python train.py --head_dim=32 --d_mlp=384 --norm_place="post" --norm_eps=1e-06 --attn_scale=0.177 --bias="all" --parallel_block=false --init_std_o=0.0114 --init_std_down=0.0114 --lr_head=0.0159 --grad_clip=1.0 --decay_shape="linear" --doc_mask=true
Each number is 200 + 40 x the weight over its row's rms, rounded and kept within 0 to 999. Layers, rows and columns count from 0. The size before them is the row's rms in percent of the matrix's.

# layer 7 MLP down (transposed), 384x96, rms 0.0593, rows 245-281, columns 0-95
089,184,271,177,169,180,270,199,152,217,188,270,132,173,204,222,207,178,123,214,149,178,291,165,228,215,177,226,199,199,156,166,175,199,125,204,237,258,155,194,197,227,304,196,259,146,199,260,233,154,176,227,220,178,234,212,230,185,130,160,160,154,178,162,217,275,188,197,205,212,252,223,157,219,227,185,226,121,238,149,152,175,159,215,211,239,280,233,251,179,238,242,169,233,181,153,195
102,217,208,296,144,193,223,234,242,173,216,137,266,170,214,232,234,188,253,169,199,256,176,125,210,218,117,184,180,151,171,220,210,206,176,204,183,162,166,219,172,221,209,175,164,226,282,160,118,219,208,151,196,166,249,158,287,168,203,201,213,225,169,186,238,241,153,194,237,232,245,226,231,152,208,145,222,237,266,141,253,178,169,186,147,228,181,122,225,196,145,131,231,216,195,258,265
111,200,217,212,202,199,259,170,168,144,239,210,192,144,235,178,173,120,275,163,206,268,174,237,192,171,172,175,176,244,221,203,145,199,209,200,209,171,149,127,214,252,154,260,196,215,297,191,222,180,258,214,230,245,189,178,144,164,239,177,143,192,242,253,171,242,222,188,281,77,224,270,244,149,220,211,213,190,242,243,195,228,166,210,175,197,256,202,219,250,188,160,230,143,193,143,156
107,225,171,182,256,273,241,127,181,198,227,182,134,160,278,225,237,237,182,121,225,227,219,225,219,176,233,201,263,155,164,156,194,98,205,169,221,211,199,256,112,220,230,224,163,177,242,237,191,279,189,228,148,254,269,189,142,240,210,208,183,201,200,184,207,248,204,192,225,184,174,186,201,301,213,201,205,136,212,147,223,187,274,181,200,187,244,232,168,91,213,196,195,171,174,207,175
098,214,153,210,215,118,242,210,224,190,152,255,205,199,175,162,164,192,204,168,188,273,192,175,187,170,234,144,175,273,191,124,218,214,208,237,193,200,179,212,215,241,240,236,202,187,129,231,244,176,211,226,127,179,187,245,273,226,181,145,144,184,310,180,180,248,227,175,198,199,178,278,219,225,237,195,163,151,194,334,197,163,190,176,224,153,212,238,119,182,217,270,254,190,204,241,185
102,178,225,193,184,184,227,175,184,181,103,182,208,181,265,113,193,220,217,218,240,196,206,267,224,251,200,219,217,178,216,168,186,135,211,291,192,260,108,156,225,173,180,209,184,223,138,297,138,230,238,245,184,214,203,236,204,215,201,137,267,191,118,310,200,189,210,180,215,168,160,255,182,210,135,251,165,196,202,121,181,174,142,177,173,167,165,197,223,222,243,178,167,177,212,222,218
103,192,150,102,229,161,203,190,149,185,177,232,221,274,202,230,232,212,189,289,189,216,213,221,191,191,300,237,194,208,169,200,174,281,199,190,123,247,182,186,249,152,171,207,258,204,172,149,301,168,210,174,206,154,234,225,212,181,192,217,147,155,252,192,159,274,173,187,172,157,160,251,156,237,217,184,211,154,165,234,189,263,301,171,176,211,244,202,183,200,214,206,165,133,129,184,208
105,176,104,178,227,227,188,198,195,218,204,199,203,189,184,152,210,129,156,153,185,152,245,159,228,231,177,256,237,205,214,270,320,164,211,226,154,224,143,257,173,214,242,292,194,208,152,252,229,247,218,269,201,144,178,177,162,193,211,206,230,153,183,174,98,243,235,234,212,168,213,261,215,195,211,79,205,205,130,205,225,252,230,168,190,203,225,232,178,188,165,216,212,185,172,223,222
098,211,224,126,204,242,172,233,199,267,152,249,154,175,195,210,223,194,134,283,182,183,135,215,177,169,129,227,169,278,166,145,180,277,162,274,222,179,215,191,201,121,177,284,295,174,215,178,142,264,203,187,173,183,212,241,202,226,246,270,253,223,194,226,172,245,254,179,244,165,139,209,162,187,220,173,180,229,218,210,230,232,164,202,208,162,192,184,215,140,183,148,127,222,193,210,186
111,177,229,203,223,72,229,179,252,165,142,131,116,215,199,154,234,231,153,133,167,213,167,179,163,140,186,200,195,237,161,236,193,201,169,243,215,176,221,166,213,259,191,209,139,205,206,277,129,226,194,216,202,183,158,154,173,201,203,178,206,242,219,176,189,202,190,306,213,202,237,238,299,254,190,219,244,180,200,252,173,129,165,210,216,171,244,249,226,235,228,253,214,152,231,241,258
105,146,162,208,221,227,193,120,235,206,196,255,236,178,136,307,178,182,245,133,234,180,168,212,222,164,188,114,204,145,133,229,220,287,222,227,229,201,184,235,228,214,237,126,213,254,165,194,191,277,163,182,207,253,195,249,216,217,188,244,133,220,319,179,203,157,125,137,196,183,199,207,282,202,174,172,170,151,208,220,219,169,188,194,187,220,216,164,208,166,172,247,174,197,181,195,225
111,153,306,205,221,205,194,231,205,165,166,191,214,170,259,106,201,188,205,188,189,181,219,206,135,98,204,194,206,193,227,90,187,282,257,190,233,255,201,158,240,193,236,167,215,168,196,227,233,226,199,100,241,281,265,194,181,155,208,217,206,256,199,196,213,197,119,235,189,184,180,168,178,252,200,205,137,175,214,143,165,217,182,169,243,246,195,156,239,226,262,234,202,209,239,145,212
100,189,134,130,170,170,175,227,236,256,221,194,204,135,202,274,191,248,164,121,208,178,225,138,241,268,241,227,185,219,205,243,267,170,154,286,155,246,153,224,186,214,214,241,183,198,152,174,229,219,174,164,239,191,253,222,166,265,158,188,128,212,208,183,173,184,165,287,190,262,218,229,152,260,115,194,209,193,195,211,198,175,229,232,129,181,178,164,264,155,216,227,152,244,179,224,239
099,159,230,195,210,134,226,130,240,138,250,265,177,232,273,205,247,177,145,167,157,177,207,158,231,138,189,214,217,127,209,39,232,229,175,145,226,251,193,171,220,235,202,210,243,133,236,111,239,201,174,209,174,251,240,209,205,227,151,171,187,187,179,185,148,186,207,193,195,221,198,185,264,213,136,186,189,216,248,237,232,296,257,214,184,203,194,215,196,200,237,227,210,200,224,229,170
087,178,184,172,223,256,177,214,255,198,209,237,194,194,195,240,214,216,142,238,236,194,197,105,226,177,181,199,247,111,291,182,123,188,233,206,171,226,183,214,168,204,206,237,217,139,181,173,209,170,252,158,213,230,190,285,181,234,231,264,195,162,153,211,205,302,218,105,215,227,150,247,175,218,164,255,211,202,225,200,218,243,177,201,199,165,168,160,276,147,186,174,158,158,256,127,129
100,201,225,263,189,185,219,159,145,154,184,171,183,202,257,224,219,190,203,144,149,203,180,167,235,141,236,66,209,152,190,175,146,215,247,214,171,154,193,259,247,226,193,193,187,235,241,267,271,192,228,183,205,223,196,253,194,207,172,222,189,174,161,242,252,237,209,235,227,198,213,149,266,295,260,138,232,132,122,226,213,165,207,192,176,196,282,231,169,169,138,210,229,235,238,163,172
100,227,142,266,199,276,143,251,218,229,197,211,229,155,224,184,203,200,209,251,207,232,173,191,234,165,222,240,300,209,230,164,235,200,210,219,169,162,227,198,172,162,166,214,206,170,137,146,182,160,195,66,155,158,192,228,133,170,165,111,197,174,221,264,200,171,208,150,159,205,185,191,170,209,175,187,230,251,211,157,195,233,262,152,289,220,197,262,196,246,190,195,196,286,164,253,230
097,194,260,236,242,140,234,185,266,151,244,241,178,240,163,265,235,249,220,232,168,247,112,172,227,249,262,222,234,131,266,174,285,205,143,277,189,229,161,180,168,150,198,128,224,141,202,215,279,115,179,161,213,174,218,163,205,209,204,168,152,216,216,196,161,257,189,225,207,160,194,205,153,145,190,148,234,202,225,174,206,172,280,167,226,195,188,177,175,196,143,217,208,184,241,184,219
094,198,165,204,195,195,160,267,155,139,199,168,219,346,161,209,221,160,217,266,234,158,210,163,201,139,186,280,188,198,235,256,203,216,215,160,186,196,187,231,199,197,167,222,201,180,140,168,267,235,100,197,212,281,254,205,171,177,242,224,238,159,175,226,138,226,147,253,205,209,193,234,186,216,152,175,186,155,191,227,189,194,263,282,217,186,145,161,168,210,261,158,253,203,157,236,182
098,189,260,188,206,170,170,287,179,209,166,167,211,174,182,173,133,209,123,188,189,244,182,182,230,242,136,256,208,184,198,182,196,231,212,242,172,217,149,220,257,245,243,241,206,140,214,251,165,191,135,191,212,263,104,179,92,190,250,252,230,200,216,219,239,209,176,201,183,176,224,128,295,229,242,259,184,172,207,223,203,191,159,220,233,184,112,191,208,164,181,192,230,279,159,257,225
102,228,179,119,198,190,238,180,152,208,208,238,211,235,160,205,225,168,251,206,225,160,83,188,159,236,195,179,174,218,191,172,198,217,257,166,270,203,116,235,304,239,210,168,207,163,212,236,176,203,189,173,221,251,251,167,177,213,222,257,152,146,184,204,171,174,136,234,264,152,182,212,169,196,247,170,159,212,177,194,197,210,197,243,246,130,222,253,238,178,157,276,176,152,308,243,172
101,184,193,158,189,125,324,206,201,212,175,229,270,172,131,159,207,208,143,168,183,177,217,191,245,205,178,181,214,207,142,247,164,243,256,244,227,187,217,228,235,205,229,167,132,238,135,175,182,189,245,226,258,137,206,214,271,200,155,214,207,204,111,186,160,219,212,210,228,191,279,242,177,239,175,212,158,216,266,212,232,208,251,248,146,202,238,270,164,155,130,163,251,224,150,167,198
099,234,194,230,179,179,211,206,202,186,268,257,242,183,193,180,211,251,179,239,160,184,190,228,176,234,226,188,219,272,183,269,138,169,233,245,206,176,210,183,145,165,213,212,151,180,289,195,238,202,171,250,179,238,205,170,192,118,184,232,270,220,189,151,218,229,224,172,201,264,199,179,135,260,175,154,116,221,205,203,247,140,245,242,133,105,143,130,232,159,187,245,124,173,252,234,195
108,200,202,187,231,183,254,135,140,181,173,172,131,181,245,178,177,115,165,175,181,231,187,258,231,205,226,138,220,209,198,172,246,162,250,164,177,227,197,130,155,208,259,212,273,216,259,245,171,199,234,247,251,137,216,201,131,225,147,154,170,251,152,169,266,200,230,164,235,214,214,219,233,134,240,176,179,243,225,212,185,333,217,212,201,187,211,227,210,163,159,227,148,204,186,259,140
097,143,255,207,169,225,241,233,204,239,197,213,194,176,208,157,223,214,202,238,169,250,174,145,204,174,163,219,196,292,183,184,134,213,242,178,214,264,209,215,179,172,175,185,194,144,207,113,145,223,259,161,197,240,223,256,191,154,211,216,247,156,187,207,198,221,125,161,201,291,217,231,259,225,247,282,239,179,180,188,120,270,166,259,238,146,173,98,195,171,133,213,168,195,224,226,161
095,236,165,149,206,260,188,153,161,209,233,253,158,242,181,202,206,186,217,195,202,197,161,160,262,178,86,238,165,252,164,243,206,175,175,200,260,181,203,167,223,195,189,241,201,204,224,138,248,133,207,290,123,232,108,221,230,272,181,233,228,209,251,204,200,178,126,277,177,209,177,193,182,182,183,163,254,214,192,236,169,91,210,222,188,185,127,268,173,183,240,213,222,171,224,218,199
102,218,186,181,246,187,234,234,201,167,184,173,278,241,171,203,226,174,210,136,153,167,216,207,145,122,122,214,145,205,213,174,203,221,204,206,272,176,165,136,275,194,189,181,147,293,232,205,243,180,245,236,262,233,203,202,315,201,142,165,212,218,220,187,149,145,226,161,263,160,191,168,239,245,128,282,207,205,176,139,213,219,221,225,177,146,198,209,128,229,176,247,185,198,223,220,190
098,144,166,222,277,150,196,171,139,172,184,193,140,267,199,235,178,195,204,279,229,184,160,233,215,202,190,150,220,137,249,246,186,149,171,163,184,190,176,238,173,169,269,223,189,283,128,194,173,269,159,186,245,176,139,204,250,168,240,233,232,258,150,249,229,209,228,170,153,191,185,176,273,268,190,251,198,157,206,252,188,134,196,229,229,151,118,215,223,224,251,162,203,202,213,201,258
101,273,191,122,263,208,158,249,250,175,272,189,156,258,148,210,194,225,217,186,114,189,229,183,128,187,214,241,242,181,166,155,240,208,176,216,187,244,206,258,151,235,199,157,245,235,211,212,176,213,195,217,273,131,202,119,198,140,239,114,222,219,167,239,158,181,226,223,194,198,175,214,171,191,198,185,200,153,149,225,241,122,169,165,159,254,157,264,248,201,202,190,225,284,254,187,213
089,180,257,182,139,203,276,227,249,212,199,164,167,212,179,163,171,143,231,180,214,236,146,203,291,168,176,230,248,181,189,180,170,184,222,202,217,218,205,133,195,189,215,208,101,223,190,273,153,251,194,220,193,196,207,192,150,266,210,162,232,264,224,196,202,220,199,220,258,235,255,209,235,192,253,146,231,226,131,203,133,155,166,219,121,201,135,252,250,214,243,212,161,204,74,231,183
105,152,185,183,223,181,207,241,191,216,182,154,186,178,156,226,179,124,230,182,194,205,222,179,188,173,213,179,184,169,214,167,246,241,189,187,259,124,217,146,150,152,218,207,220,171,227,213,172,350,257,241,165,265,193,230,233,254,116,193,231,290,230,227,194,186,150,182,171,207,152,132,226,285,194,225,181,208,298,202,135,232,239,187,224,147,145,176,203,203,201,248,166,182,246,216,197
109,219,197,161,270,182,303,205,276,182,138,229,276,244,183,190,182,206,224,173,175,236,191,188,179,210,251,133,224,171,204,173,79,200,238,127,188,172,277,164,231,134,166,244,191,254,161,238,142,186,236,210,188,231,188,140,220,142,214,166,242,236,186,179,179,139,150,169,242,213,192,218,195,259,166,182,173,229,177,209,273,198,197,169,232,230,210,210,223,289,177,186,189,135,167,219,217
101,179,190,185,247,172,207,183,169,176,120,187,250,210,160,172,187,207,313,191,221,265,235,261,209,164,142,169,181,194,197,306,199,137,177,244,251,191,149,162,212,168,215,139,188,195,181,253,188,230,197,214,218,171,219,188,211,199,236,208,193,148,238,261,237,137,121,227,241,241,253,200,213,185,222,245,207,146,250,240,190,175,232,251,225,192,118,194,140,227,211,106,200,267,139,191,201
108,197,209,230,263,232,161,251,162,244,168,204,247,195,184,223,211,189,256,233,248,181,178,270,162,270,157,221,106,210,184,166,161,134,91,188,158,184,177,190,214,128,189,163,202,208,170,168,206,152,232,196,299,177,147,160,175,289,210,174,218,221,206,294,206,189,160,202,149,209,175,258,207,149,204,180,192,174,216,216,215,224,140,213,193,150,205,199,246,198,225,178,216,246,301,246,220
087,159,207,261,231,165,184,193,199,112,225,196,229,153,164,282,107,199,263,183,207,244,238,160,260,197,200,199,221,221,243,223,174,157,110,95,207,221,223,224,243,146,228,187,221,224,184,243,189,162,237,202,295,215,247,223,183,243,193,164,159,218,198,135,183,172,181,204,194,217,175,196,190,181,148,172,181,202,105,138,190,241,174,215,150,194,167,266,223,225,245,202,204,157,241,205,285
098,191,195,279,181,200,225,200,145,219,158,200,245,161,206,188,213,154,221,203,305,207,254,208,236,196,263,156,161,235,185,226,194,230,152,242,86,222,186,158,165,223,215,224,171,286,202,237,229,178,244,175,241,109,210,201,171,220,196,214,164,183,175,181,241,241,190,188,160,117,241,226,161,133,186,295,236,201,113,256,215,176,160,242,201,204,240,171,148,194,187,168,191,187,235,137,160
098,179,186,213,250,168,159,166,222,183,241,233,202,184,281,188,169,224,208,258,183,152,156,236,245,215,221,304,167,176,127,255,101,165,187,210,269,223,173,199,187,191,177,197,211,179,185,195,129,234,183,218,118,242,160,191,248,163,159,239,238,216,181,280,219,215,111,251,204,174,223,136,222,201,197,259,247,126,208,175,235,192,219,250,230,140,198,223,171,192,224,248,158,211,121,199,183
# layer 7 MLP up, 384x96, rms 0.0825, rows 246-281, columns 0-95
103,235,206,229,209,200,271,186,208,237,132,222,270,160,263,245,256,310,189,172,177,208,274,243,192,214,223,163,251,217,230,244,164,180,164,224,119,222,182,164,149,186,187,228,185,196,214,156,288,193,184,217,232,279,178,210,127,204,189,171,161,210,202,179,219,145,141,221,179,192,213,168,217,264,252,249,246,246,208,112,216,236,159,180,239,181,178,223,268,175,179,131,227,224,193,259,196
111,222,216,90,191,148,230,160,208,203,210,155,159,208,187,193,194,207,222,265,170,176,142,227,245,329,238,216,184,199,202,157,217,155,251,184,200,152,166,186,203,150,237,191,225,143,210,201,180,187,233,197,178,119,174,41,189,186,165,183,186,200,190,243,166,227,187,194,214,256,173,266,175,204,270,226,233,234,231,196,199,165,230,231,204,256,168,207,202,247,247,244,266,140,213,204,170
106,190,231,147,160,212,177,221,159,167,184,202,269,210,223,224,228,241,215,218,234,209,228,204,220,179,167,230,219,85,195,239,241,251,120,171,179,188,208,262,196,181,219,209,231,138,203,243,231,196,183,130,207,256,103,267,146,198,195,136,219,144,217,100,211,229,227,193,244,181,187,210,206,111,149,224,215,231,184,152,180,214,170,199,260,270,222,162,182,225,246,226,278,178,144,148,202
104,226,203,195,209,192,253,161,207,175,184,180,167,189,108,186,245,218,181,167,100,210,270,188,160,155,241,245,223,281,202,184,299,205,124,234,188,225,215,181,128,253,146,192,288,175,230,223,191,234,152,264,220,139,166,189,211,211,211,212,146,199,189,159,211,158,231,278,238,250,172,234,209,214,182,211,257,188,180,137,240,187,200,195,194,223,139,178,225,213,271,251,154,191,220,177,130
111,172,208,252,220,228,228,202,205,186,295,297,197,177,249,186,259,167,179,147,186,229,205,135,148,239,127,176,187,155,245,181,134,202,215,227,178,159,228,191,173,203,201,202,210,182,147,154,232,207,215,221,251,190,133,198,155,173,166,239,236,172,179,206,151,142,124,221,158,270,259,187,181,196,224,252,255,150,173,215,205,158,256,216,143,148,227,200,205,167,257,281,166,170,270,222,266
105,177,219,208,197,175,130,237,215,232,242,92,193,186,199,224,138,285,179,221,131,204,198,174,126,267,217,127,222,168,182,194,250,175,216,163,186,224,169,200,195,154,199,248,207,204,251,179,247,195,235,164,206,149,195,151,144,280,162,140,106,221,179,190,206,186,244,241,251,214,235,196,218,201,205,205,236,224,297,258,166,128,242,219,130,220,195,205,166,225,218,231,249,235,182,243,158
105,143,247,274,173,197,284,159,185,210,190,194,207,263,147,229,218,162,196,176,196,256,188,148,150,185,164,188,224,163,126,220,277,139,232,139,194,281,142,219,264,172,183,231,191,103,174,213,214,193,149,231,237,179,208,228,128,182,186,232,232,297,152,187,210,178,212,239,213,180,193,258,196,198,205,175,191,179,160,250,271,145,207,127,242,237,212,180,211,141,190,258,199,206,213,163,194
094,238,185,156,145,215,200,204,156,168,185,198,262,192,186,239,237,244,228,177,266,202,196,181,204,284,191,233,202,231,188,199,255,136,207,254,201,138,211,254,249,124,190,181,243,290,224,201,171,252,234,206,168,124,258,191,190,243,164,180,264,189,188,157,180,197,180,212,280,98,194,191,197,213,169,132,196,179,278,238,166,137,195,159,146,268,155,231,255,242,170,249,190,195,216,218,180
111,141,201,233,183,201,273,222,223,191,166,150,195,219,161,210,237,179,233,194,103,164,117,317,159,114,236,168,174,210,158,184,139,212,205,210,153,200,190,166,225,291,257,248,173,201,172,200,161,209,193,148,218,155,205,193,204,179,198,239,210,202,160,233,170,205,173,210,215,245,179,235,182,167,156,154,276,137,241,205,180,151,173,210,255,202,201,220,252,228,280,201,236,285,131,177,190
104,194,129,187,189,187,184,278,243,235,240,204,201,193,231,211,187,211,221,234,184,206,179,183,228,198,264,240,184,189,220,207,335,157,189,213,170,188,255,196,102,225,205,140,203,263,206,192,234,174,163,237,237,156,209,168,187,180,275,194,172,234,237,253,204,176,216,222,208,207,220,242,226,160,228,150,171,146,179,162,256,214,245,140,198,170,255,232,235,243,94,206,238,134,122,168,126
121,221,197,198,223,293,202,254,198,242,239,206,166,194,162,196,224,222,150,205,265,202,194,188,224,241,197,171,144,166,193,135,224,112,203,171,200,209,214,272,188,241,217,157,215,123,161,227,186,172,197,266,225,230,191,214,189,209,210,231,224,191,126,184,194,200,206,213,221,241,149,103,97,140,193,199,265,194,170,233,119,219,251,285,144,229,220,224,187,157,174,166,207,163,240,302,208
098,108,216,206,269,247,208,218,162,189,178,183,229,178,229,207,232,209,215,224,102,209,271,156,170,239,224,203,221,138,267,191,164,126,200,223,165,249,203,216,213,186,236,138,238,218,218,215,183,100,226,175,179,217,117,194,123,227,192,206,215,193,183,141,234,200,231,154,174,203,268,213,223,208,162,263,213,262,239,215,176,287,208,176,239,272,207,224,102,174,222,201,241,197,161,245,202
102,171,175,180,257,206,176,242,232,189,156,199,214,270,242,222,211,204,221,177,192,209,260,262,223,231,204,274,240,224,173,290,132,194,151,278,142,178,251,241,144,172,186,203,251,238,177,163,183,238,138,208,183,206,144,172,230,172,206,221,272,225,144,184,259,287,180,150,171,268,201,195,145,213,147,248,170,162,170,184,195,212,210,291,205,239,220,214,188,242,183,131,190,127,158,189,189
091,204,225,255,220,93,170,214,259,231,127,175,200,197,201,188,147,213,217,182,222,160,166,223,220,230,214,125,217,138,199,162,168,216,268,187,223,154,196,275,258,131,138,196,152,188,186,213,189,168,232,178,227,205,159,200,243,130,248,218,198,220,240,271,223,201,131,247,216,236,173,256,218,183,214,164,201,191,213,225,194,106,215,160,196,206,149,226,208,176,168,151,285,233,293,187,267
098,210,175,155,160,265,130,164,208,193,314,180,167,175,237,134,222,213,209,198,255,150,184,142,185,210,311,175,181,223,219,241,202,141,211,188,207,205,208,234,206,189,213,211,139,180,166,99,234,167,114,198,179,243,149,124,219,166,195,202,205,153,271,246,151,255,148,154,154,174,207,225,230,281,212,238,213,195,232,229,162,205,230,222,157,236,238,218,207,244,178,200,209,168,212,143,199
092,133,170,264,218,233,170,173,173,204,194,161,248,150,207,144,211,171,210,248,221,187,311,243,133,201,175,198,167,195,273,246,196,234,142,224,208,217,242,206,210,205,164,219,205,219,192,139,153,215,161,201,278,196,213,182,163,233,154,125,215,200,226,191,174,235,183,191,127,173,238,172,160,158,117,241,183,248,150,287,186,187,205,147,132,193,153,202,139,268,195,250,169,266,207,226,156
097,247,197,238,157,208,243,184,216,160,191,178,146,250,170,155,269,211,225,210,213,253,252,136,184,252,227,179,248,264,235,140,137,191,223,262,202,209,234,282,188,178,199,224,196,136,260,124,210,208,152,133,179,193,216,189,241,166,167,192,287,203,206,190,201,232,204,219,156,193,151,207,163,228,263,157,237,151,168,149,279,229,125,212,259,196,176,198,192,247,115,146,196,236,178,237,214
105,146,173,176,139,232,184,256,175,139,137,196,276,174,193,146,223,167,310,249,193,276,261,159,128,201,168,178,220,191,163,206,317,230,206,202,233,155,227,200,194,257,190,144,135,200,149,250,270,221,152,241,247,172,228,189,197,216,167,246,247,208,168,158,249,254,204,180,146,220,243,229,194,204,187,185,194,184,178,135,229,177,203,244,215,211,227,237,175,217,160,237,217,191,227,175,146
106,164,191,234,174,203,245,216,197,187,262,196,214,218,124,170,177,227,163,146,296,278,302,89,223,117,164,209,208,162,230,123,189,152,182,240,240,263,189,183,154,222,227,213,221,130,183,229,229,183,191,243,232,175,259,166,217,206,206,164,208,254,192,231,193,208,177,202,200,251,148,196,218,145,185,189,226,176,278,218,168,158,207,174,271,212,116,180,145,182,220,153,222,199,202,204,176
116,177,224,219,152,215,189,238,242,238,212,219,225,276,220,200,222,209,156,189,166,256,257,238,202,153,142,195,196,242,116,112,221,186,196,200,162,219,221,256,136,153,255,222,237,160,180,223,176,186,165,178,176,228,131,281,263,177,192,252,187,256,172,151,185,184,249,204,228,232,193,165,190,159,179,237,191,145,198,265,228,185,132,306,260,235,213,186,166,188,232,120,181,225,122,178,201
099,232,132,168,162,225,154,214,228,235,231,176,126,231,179,257,190,266,172,136,188,160,237,150,162,196,192,221,179,268,159,280,296,124,233,177,172,208,117,148,212,222,223,176,253,241,236,148,206,212,193,262,188,170,173,212,211,287,263,153,129,194,207,194,237,148,236,200,225,205,209,205,208,226,239,211,215,183,188,117,223,201,181,175,194,231,236,209,248,177,140,244,165,254,219,260,203
093,160,148,224,198,198,175,236,155,263,208,100,204,148,237,240,224,217,203,199,130,195,209,201,172,162,260,216,179,164,211,169,199,168,146,203,127,223,210,324,317,149,178,160,153,179,161,175,207,201,219,184,250,182,175,204,134,239,170,217,151,216,200,101,218,152,180,171,211,205,226,148,198,228,230,247,189,182,192,166,173,243,243,179,249,201,274,249,223,200,248,233,227,230,148,221,167
111,215,182,237,187,213,258,223,278,170,189,180,156,193,201,203,157,263,234,290,161,250,141,202,206,282,168,194,246,199,183,223,137,242,206,206,123,264,252,224,215,175,263,191,257,181,190,243,193,192,297,117,122,240,165,225,161,138,201,240,260,144,179,169,185,249,211,207,190,119,167,172,159,195,134,230,232,199,214,216,219,192,231,255,153,207,180,193,193,164,219,237,223,227,228,190,241
095,157,147,215,249,187,207,115,194,144,183,168,204,186,244,279,201,232,158,180,207,126,166,196,241,233,240,162,211,265,147,266,193,237,167,194,153,145,237,221,293,115,209,181,202,206,147,197,189,268,198,192,213,165,152,207,198,204,164,163,176,178,208,138,200,197,220,189,218,173,210,185,243,198,136,210,190,219,302,190,265,224,307,140,164,251,167,240,185,242,203,220,176,224,251,212,246
105,196,257,210,158,223,172,189,262,198,190,201,138,179,247,252,135,256,185,255,240,190,127,200,224,205,144,137,202,224,161,174,229,216,206,227,232,183,190,185,241,112,262,273,222,234,184,171,195,192,190,183,208,162,202,225,146,225,171,143,173,197,185,150,181,232,118,251,210,319,193,168,236,238,186,172,101,197,178,181,144,160,175,149,261,172,148,194,224,192,228,215,159,178,218,117,208
099,168,173,270,164,200,205,244,192,172,166,211,185,240,213,143,242,128,181,164,168,227,194,177,160,252,206,162,212,171,204,297,249,164,169,220,185,170,119,163,108,182,206,245,249,112,172,263,232,211,217,199,229,142,198,228,298,165,206,183,232,228,193,131,219,229,269,212,175,202,206,170,222,221,222,201,291,156,227,164,218,177,179,169,185,218,181,187,243,224,201,224,153,157,312,228,206
097,193,190,268,191,131,177,196,184,260,225,221,225,133,147,208,144,243,191,222,184,142,213,252,206,177,263,257,244,192,150,212,196,117,243,143,127,231,231,255,149,172,218,183,210,131,247,246,162,208,270,227,174,111,277,161,143,201,222,213,199,211,191,181,233,220,154,147,129,184,208,191,188,185,229,198,228,275,129,130,242,205,202,210,194,235,197,273,195,217,159,226,199,236,199,169,198
109,193,185,230,134,238,186,234,119,251,155,239,154,197,229,154,238,137,194,186,183,150,216,251,151,206,144,213,191,224,154,209,199,189,189,201,242,210,255,213,205,107,150,226,251,242,261,208,194,217,175,176,223,262,223,259,205,236,159,183,260,176,175,210,158,251,170,107,205,215,205,207,223,133,133,185,147,204,236,247,159,127,207,243,170,233,282,242,123,188,245,184,249,152,174,195,228
089,217,219,114,171,263,158,252,208,161,196,186,159,216,219,250,165,262,186,202,254,215,178,118,155,257,199,124,196,251,173,216,194,238,249,171,166,195,204,170,156,128,202,224,254,239,191,104,203,146,248,283,231,248,210,158,184,119,189,216,185,116,238,173,221,226,241,123,216,173,168,116,203,190,204,152,229,222,240,183,211,194,222,245,218,196,235,194,222,185,225,217,212,189,222,283,215
112,197,196,190,156,180,229,128,152,249,220,236,160,201,194,255,204,230,206,225,185,253,230,283,186,204,187,209,203,165,156,201,192,188,113,184,144,164,218,211,198,231,233,191,234,217,166,271,181,95,272,269,126,202,225,162,126,207,231,219,233,143,221,195,174,216,168,190,129,224,274,192,139,125,198,229,184,188,145,251,157,218,222,243,239,224,269,210,176,203,183,178,208,242,224,285,256
108,204,155,255,188,225,213,313,214,226,232,188,233,269,208,179,192,224,124,157,163,138,184,221,130,169,268,105,134,200,212,242,208,171,169,189,232,225,124,233,217,107,240,199,222,196,214,179,233,166,207,201,161,164,163,226,193,197,163,219,225,178,128,140,226,171,228,189,162,180,245,194,176,113,271,169,227,153,249,189,172,195,214,211,237,206,199,166,254,259,169,178,217,261,172,257,185
102,206,118,150,103,210,199,167,235,209,241,194,170,229,219,213,147,282,209,245,172,224,209,181,186,208,248,151,241,149,184,183,235,164,150,148,207,281,225,220,212,263,216,111,188,230,270,211,236,195,198,196,276,200,227,166,217,163,218,129,172,200,222,165,257,206,161,180,183,296,207,166,182,178,148,253,196,259,208,74,229,202,185,176,163,203,201,206,179,190,212,149,191,233,161,150,199
111,152,278,116,190,263,226,173,160,197,180,167,218,241,186,253,253,152,156,271,182,204,174,198,172,226,223,279,177,197,223,194,153,248,154,143,191,222,204,261,214,214,189,158,233,185,180,174,146,148,200,208,108,247,231,266,235,195,200,194,190,220,233,175,159,179,205,255,221,245,200,195,214,224,197,127,239,172,254,195,118,164,257,145,128,173,211,291,224,130,182,231,181,215,237,202,166
094,173,200,286,239,251,138,227,165,181,244,195,287,268,215,207,238,261,196,118,231,221,263,172,273,129,256,170,235,217,215,215,197,216,155,167,241,161,263,199,180,223,173,244,176,168,183,224,155,145,193,218,198,164,159,227,198,169,195,169,152,169,191,172,167,189,209,151,145,89,239,202,198,218,238,229,235,161,138,204,245,269,163,221,179,190,245,271,243,193,182,254,178,209,223,192,249
106,236,159,154,205,185,167,197,216,192,241,160,187,279,224,108,230,194,180,276,228,211,197,110,202,219,188,159,172,182,171,184,152,199,184,153,240,136,268,254,169,229,158,112,284,132,253,240,155,244,213,229,257,232,161,195,286,180,217,187,130,159,204,283,230,155,166,187,206,126,155,202,202,205,199,196,219,164,249,222,217,189,206,228,157,220,214,194,230,168,196,187,241,171,191,127,202
098,237,199,189,171,154,90,234,234,188,180,192,175,174,169,208,230,194,133,212,180,143,295,188,242,179,199,228,254,201,185,132,208,166,193,197,182,140,214,196,242,168,212,112,234,82,187,217,228,145,205,263,149,148,221,250,200,149,229,156,264,143,279,200,188,195,252,121,182,182,148,204,235,207,203,235,210,252,226,154,212,174,199,207,191,158,211,145,192,244,210,224,233,228,267,213,180